Each number is 500 + 50 x the weight over its row's rms, rounded and kept within 0 to 999. Layers, rows and columns count from 0. Numbers have three digits each. The size before them is the row's rms in percent of the matrix's.

# layer 12 MLP down, 128x320, rms 0.136, rows 0-80, columns 0-79
099:464644469498487468576538452505548469430505546585438497536531560449536428553496555415446510488504556461510583534419549432457470449613499542424519511502501565416550611511529509378481382419514478563399501490419521392467437543495443542572537521
093:501508562481372478499505467487505548428443381529566488585451538564508552535388522607529611517568522410507521453514561448445555463525494557525583585513485516469559559443520404597499464546517466479560509511498577508491455491522467428560415617
089:534431565541433465460428534491493471418482533425497401484417552497527436457627487446474495545498510535567578466588552501497569553440514491510548486432464409432575474496533509488485570510452550507484571546460455507560530514434466446480470595
098:454490597575444519507512426452554512530502480527439512449478551514494482519500550452442419518479537534465482459511401578552503433475625555561444457457477454473428412532520427577537483418522430427542514564454472494503457580464559514488615515
174:470491508464533409612487505482565571512469492539450455565492533559438435580547458441542493569544394534583564449463464513434400443505463393478466440508541530466552484512408495528464535468514434471555557444557481431345465515607517528600533528
100:497434618476602552634448516519522525459512401570489536492466551571419500563515511433499470504510507480481514501528434534455468534558500448566425545436507530482556583542437460454464527451546493507473531553472520496540517543494495573489526573
095:503538521528503530554508573549546498504476505477466482467519373397485425499538493579471452515497525531513475463529607525514496611516485547449463479527509520585486593444533430566501484490490496565480512501449493459587444493399473398506449467
088:564505503440510477557564530485569475484494427474498531474445500509476506429392546537488543473546529531385512527424555510455501542556475601542524572489532414504477499638525554524479496445455383454424533450555575500557452545572466515504491533
098:463469451513571522458512497525539523503481503492468603523455517629548485556457615463416505456488491508479472525396449481549545559363487392508510440512532546537528460428541458436417454505588580495483441511470503456578489564504530492551535554
096:579427477471489445444548452525339525508535609475608471514590473546578559627488469479497595543532529504474437435428440463591507473497456488501466440477510419520419451425393471518577547453504536494556521541500443580516478658540424517449445475
107:536499445450482537488519489495532491522414483507452510594481629413433521426521451476454566526567436508574580527525441542510527560509519521569458500507543446450488477442565442477518548476565509429468621462519502509449620484596503544497530427
102:467420514514432504566505428555547531507519444584398510445479485465460471472393427510542442539522491584523475595581505484460586471440612440585523458474467549493456556484437558532553475414539608430574397515469546563517615422533591576474545559
100:581510495515464436557493394559483607477586454466417517460465643481550440475541543453503518486551484430462499431567505564508464466543480454454543473515491494477555499530473481419466487519519519499485469494435520450504506515464458463461511496
107:488546514550490653540578551351476424472550498487476523557464487460434578512567456533439483502507446567491498441511520486510508504582435508476497493463537476561551523445573441506450414514464499483491516441478519435435525504525508459467614482
104:545429581445559471547530453472597523510503485513544500397461482473571499444508514503408506481562415520585444589599494508554494438539544440457508445484555448592502512444528505506492488495492512440547495481478509474524506533556499432600556527
095:472569486537510447575540511418481522440454448424481475509396506498518526440511462481461474457505566485546522464435465517551422537573421545474502517414507479525495455493534530484483427566467526454461513421508422529486476510475513453443393419
103:455570482432454458394508523424502511496467479484452605464436467501518504505535432441502507510516536532570585483472528539546477534505544433493526506460485557564550557529510561525515462524505507545557414426488531455452470404439501480510346582
097:428504505522563507423520506414477521468493529532514545431437464528573504488404586510554536514432381574443470474449512477518538474456548491400522445493518556427513466592463516526579493431471511436521500467406459393547541500446467451544436453
093:474549536447511549588529489509537520518522489490479567495508429575431616483420506490514370501549571471556551481452486455524508464557534454482381482460532560446564498547506490474523493457571454435541510464482590501528553611548576511607474436
094:516457552520423518448515499503471527454459448470530514431421426561562561552446431513516577524462577542480503485503406545509461418617512390586486519558487560542452470456513530404533526578538506423522447459465393439511484505509469470488509418
094:510539572453487540531531405570497596521500510467517430553505562502547492573516439502431560471507568529503563473566612509502534488566493456465505499457469486479534479553534463497541573473470497552527494490482491509507527515542542385493463525
126:575486516474523490557468543490459569438453527574616447503541504526477499467443534499460493560602422576561463496491441470487436556453428518489565409487442574406507469463562464477475458495506510570410364479592447536484555506468573443501421507
096:542478388486509501565574480412523538393493452476477581544531548525538437499542436555479488490463482548515546584474430527553491450534468580434557550574458541557492522520486495464472446488491482598511606486465430556545366445478453471427531516
088:530519531545442527525516523508431508578558478417502522540442425515568512496457481505512429497550493487437486497621560517427547576562512534613495552393548454540523667481433546585528488629540492464436459466502519553574469530580540519461527495
094:464497472515557632499529473395400458429468458493457520524526512441506544517458509467533504500529542453438440491463524470519461480558497492508591426417538525470505609548456533514523456579475572513518502536537486494496491453555503480437396439
097:477451466555427505515514454514500512499499486442498486431447461568537454436528485525445604506492520515506517525513477497538509482531454440617422508562535479549545452504492544415551596525488533424488503463497498514469502566529406543517457481
091:423497518470475493468490482480489376482505498519473429554545534509495474564501468525511450485457511558485545398466509565438504619467556489487589536528523613477442540510643538505533509440465559526538501470498615534490451482549589468549470484
102:447547606530563523555441508500560556475559442509534475603509524575511431530484543463537452511470481502512379481492472515554498503495503490505406576505510495509448525409498459556504466507529657591500495488493528498437568453527474411538430448
097:476491485602575405554496540553464464548507450406526591441495470434503480557481613485537512495540528498454495518442423478540577496479508539477558583497437454616435548456532607532398547561514449482405461459494434509498460408505478553448541357
101:528499496526636519448499461469524557475482497545528449468494444533545536511524587432468543512498379476490492448512468495497537464508537510528546517483458519460565479473551514617558491567460441533589638561542559501501512515538517497514473504
096:531518491497492420571414529474483554526525519484548461387465466512459387441413540470483516526505488470501598431488536514439397485507541479499495507528512502487532457475508476492482505564477539416546475544439548529566464458512477502523480458
099:503425483452543496503567506543470526530496536449510452521584537481538561530513560449585396529491434577472572436457445524401493502476526535481498533499450441496445504554455492471484441618480493506468532535498578570509533522514522553538583481
085:452464568496518444416485614445491586532504523566516466468466478531558412539503591568467566501552524468587577484419483562387578487558579487521497573441550523499478595525453540435518549479555429532498520482509608469463585564516542444476489563
106:481480609528434529536370524411455582501545529489470572495505514478471525498415589477429511561635505435540477433519519502469550468527520441405402539515492575506467576527587571505527449557459437452452470475467509450483405393447462483462487536
122:540464443540519571419511536454532463473509562483549562488447545456533513487443490546517513573499478486501434515516488451492523560424520586490483511424469522523471572513568501504602501467501469431436474468454515505578516451569501502442542450
094:542472507449479498472474426435544422584607481489477457496554505550510508513445527459526459504451451374379520500437516529460522475481445583494497433508487487522520484441622437419496468551511509562487519535600550438553557482610525572497534521
091:494517448565462526431498442455593532498536557512367560436412543432587409503533501399557458532505505474544519446453505449500487482541454492485473534620506406444592529474534566539516447466444464484532540527547527517491432560551488508487458488
096:538453474509549459442473440536488475511571537518552502427560405479461540509541493507548488426370497484485486479401497496388515458493425505437610511517462534542555532593576564402583462417487513423548550425624474569529501505484558580539494576
093:434509463497455564519443502575410496421490523500560509494452510440583553386497390504459447541620442480431500473507443473512608535453515465525496535570468584498462482498481596492576417494525527406551500439503397597504472472527540495435542508
091:514518490439449576432473525457590490619467519472497505513493506563444434465444479497590491500436562443432538588465528425459412410522527521478525491534550511456577563613622518448493451567554419513432490486530504465592545421468504435497534582
100:467474518485439534494403514510428491401555487459438437467415530505404488524427466605476431542517569472493450539530570396537470532542593447596467503440348480553552500502449515504544475523490531420427504510538507446538541515472488452527497454
098:541480523496619515499542502439528500526516532553586452544505417472507538494436540471502434415440369518487487508495523423528488471476571539431452532564535486392444403409510473548531490464520533528591490516483560508458481445525499466463508551
095:488451441514476453441481561503461442502483615480504539481582421463451520512563498436505511535531429573435448542518503521480542445456488568550542497428411521546414501531446441574389462547488518497451571457460452456495529518475606319499489471
115:556531500497492566428504426431450514457529479394534561492476456493541583477497462559511490456506457487494511495508491580523440443548450495505485595489555542507438562463500446559491492507474479489513517501458481601522497485517614495490412496
100:481478496512454539410473523558530508434522509539427528523482511520532440528472466479533522537550551534569490523573494416566507444510504497484486556507487474527492459447483465506482592443503518479567554509415479591554518574447484492531466534
094:447470394509578456588414610523518549491465521496533496500483448492536421524389497486578570509500494550449476471409459499556507498483456543541509540486509499434539605472530607567591456578411456458499560574410556443539462548495438495601463467
102:580457496442497480508398509406545413512527540461593525530478552393565599476394575458514560430530499461456483533519491448458418544499506523486503507502557453489661571440526436490516485608472443461476544433564424551528498401499525535500495472
094:456500392466441448451394493470396489464466510449564492496508484559510503445508494491499458401495453559550491411590524517491387548504464422490507537394505443480523509426433443540554487399444430411479456514461456552542454492527522467492538477
102:474495457483493492501405428458521459465462469445489531498428515546384428534499474490491410551481540612515394495549437539561505556515562590458446444531499608430471502508511405531507446508572449500506501538542478484522507490516532518442490552
104:490476434428423484450499516436603496576491546522497516510500540476507542447413535527554593501549578569543460554416468473463501444529538500474472502457456453479584574528512499507407444544557545577523498493519521530470543437515514365505416479
084:409570526499530527583532547485573538546512471537388473561515507495469433484504516515461458434543500501501568455537424530458593505508556493453424568379548570522457464528518567466519525531483418511616419500517493580497442477529394518453462537
216:536591459335457495522478426491481533479370520618512537509580529504410531455493514452444540573385468512534501556493479523551529481467460624503462487478496450501477511507502525502511382547476491526447506379527448526413546519362525562475505522
100:511516465515496497502579462553530533526552601504440454518485519532429481573468491530571475503496515515547643498523494428479483551494367474422457455495546527473514449539482539456496512506510448513499546529448581495534418488547466535528486376
101:557543474500420468544447583514558537521521403495497541495478564514595538472470433452511528485453408527476531465450562477546485433523481526438431489520419491471449494477482484580570417589587515464486579546475434564541467383509525631580386521
082:477550499569477447510507526553576458417456486552464489404527499498499615448546554477459492569466489496502596473482472385479428525488529530501433508568598462554560564469435516568530492600557447541518423506588531471558523564467495456443481515
097:554503548478561512503522503545464354541505468455524578566487549546536496490503569504549513566450510471401577471506467514508519481475494384630546518524521443553542461418514513488491457512518456535534509433458581449432524490517584451522456492
089:538448491481500508528411567490487457468472483561500314456556541438476404557462540501509383609511505532487443584420551452455473414473450455489531518509543502462503462533561524401530529464496504488469506487516419456524481495441472498546560519
096:465542504514481486515622466576506563526466515544414490593518495462501482542521506451565445508421572594448552526488489522434415493629550511483489488533427533488458508450497565525472490474515577534414476535480534570483546422520577565535484549
093:485465513494572504511408455505461523430469475557526407294516472409463503520488549450462574567423426472510524478538516350504441550487501487483545489408554580505474564545511457469530478429542510420456515496473542476524515554570458551519560552
100:569533506527486523397519450569518514455466531508393468525323438579564510564554494414413502570553593434504495555424406599479515529500454496470499492487572482502496494427525479468473507557486556432566439535512453544517547466511488417413542487
092:475467477519554516616563444476511553431483458455475500503416532459510437388491531451506417493491560589517574512484498507462567431473425550431496475567475498480504500528431487561535488468457510505442519510581521552513440543489571446523500516
097:590490544445484571504531501468480406481534549453515562508490428507477518482457533432586462443403574507395561585545516508542484542482576470501490468538610481477488500517530462540423516553495513477581538509612475422464500513512481454485501402
099:533434500547513426514525438489466523466521507503459523493458447465560437515584507480462428545501538499493467513508567544522502525536458488546461524370487524534521416478501558607506421518500436535425538486600550492494470469545473509502457497
093:452542526526504612519516486526482609559549581501413504589562414531480513513494397504436483499492528436437594600485534503411538468502486503534476556564442549561436530429448557456524562430576413541569445496580494517535468511474485567504531542
098:493521485488422558461497526467489481498490529528434447610455563592432420489434406499551496591527550490461456439579459520540564508444529494478491589542561461488432489480529636487535533525496551580477439506488569506435480516500421572522505515
098:545504510467465530439470468533511501422479479467486529544502469560528524469399655507530422479483498533425518553507432454399440424476490479548383427537532542530481582565559430419437498493562522511600439565493350502502529519486474509511580468
096:496424504548520520527456576384526426573457529513511549446476539469506495435484481513550411424543575520520469554468500452474470488437466527466533502455439443472593643474484512441533539526519488577387448506480494408487438501521451523503462593
101:444567425551505520466477475430442451479508520522570509486532511462534447665517545508558517543490563526483525547431448525474498546498455444512522469454528544487568532477537476451501470504507513541543496397559529510534450490515518506446465424
094:415479485542447434507491542578546541573521492493530506520392422517494473541419471470526470569432528542563512519406532484475519504535539547492461506430475600479513490551565439497523501555534353540427476446524451426477413512448481473492472475
095:482555466455507535544512437486480503563468570528544573556502604500513500543524488646538504528502490570503409476431560601546501535552469521592459496472428571479517444511515525442531497521440443469521417526423521466558455520510571464447426460
097:501538473560481477570510534472457507434509585542443596497464555565477454560500532507469497543523564421490517583524522436551482561548546428491466453575530556560528486534499430511532505453508467502528539503528526457542600430530497512473456392
103:457546493527511460492508430410469454516582396429553427509536535544496398429531589520458513572546540520482400459466583499549545492539517508408547555571491534484427562522533516528514443418542470442514537490520456495567569471474544521553578478
099:417563561532522490491547435457643522477517407538510365514536483431449513535506491412554493510556505385508543466443514434505394522537485515473590489456434509440487449591536572547516441433488479535470391447603424502492480577450408489506447539
093:606498487465475506473531491550453456487560520606512514410391423390500470519533380488493496532504405555595583571453426523591497538501442487455497540527530497531500571399619468467471537524501527519506475552502457504456497433566485474606481513
100:487540524534528506553428527508485419483479499552564551544440546508558442486481549507531544504468508520470460524509507501503470519418440480588503443461391546445544470469570563478470440497441533531473547468417538452500459400499538543474474547
097:605550473495519417508470501488446469504524459501474529556589471553494479432451407502526498524558491506533452486540418565587544508471402514510464534458566445540399465546494494522478554493504554477491578440629461497549489519529543585526487497
097:503541516499473566541531412517514588505487435522410481469483486421496484411479524432476507457474471560455608410564515456523474531457490487429374517463484506498492521485508420471472576506506500464484433400480632534458552529539594554507511606
098:574487454483566635503479533445564552528451541521499510475565456548418466412464503547517454540467512517466505515492460389445490523610585520494450392588481554442614442534440516554461516518621486486528494509411503572549506504464446435455567408
097:487413484579575429555424574502477475558490485439505441497552532506454491488437520552548530482528468592403526446580486503504465466393532514433505477559523532428530522417595523516411545553490636515492521540466464430431606511492484427483527567
098:511457479507548520473458456532517502535497530525508458546507463566457489617505537541406429542581481479423470570473484471402449469443542494520517427481433558459541464439547534480389437447484540507430492478504463471439515522531616507468637461
086:480585445543479512532538496618572496408519530434498485495403474475554551517459482462421507448398485493500588541490443513496462536536477500408545514601540579542459511527509494484459466492490480441544477464511439546635526424470426505402474499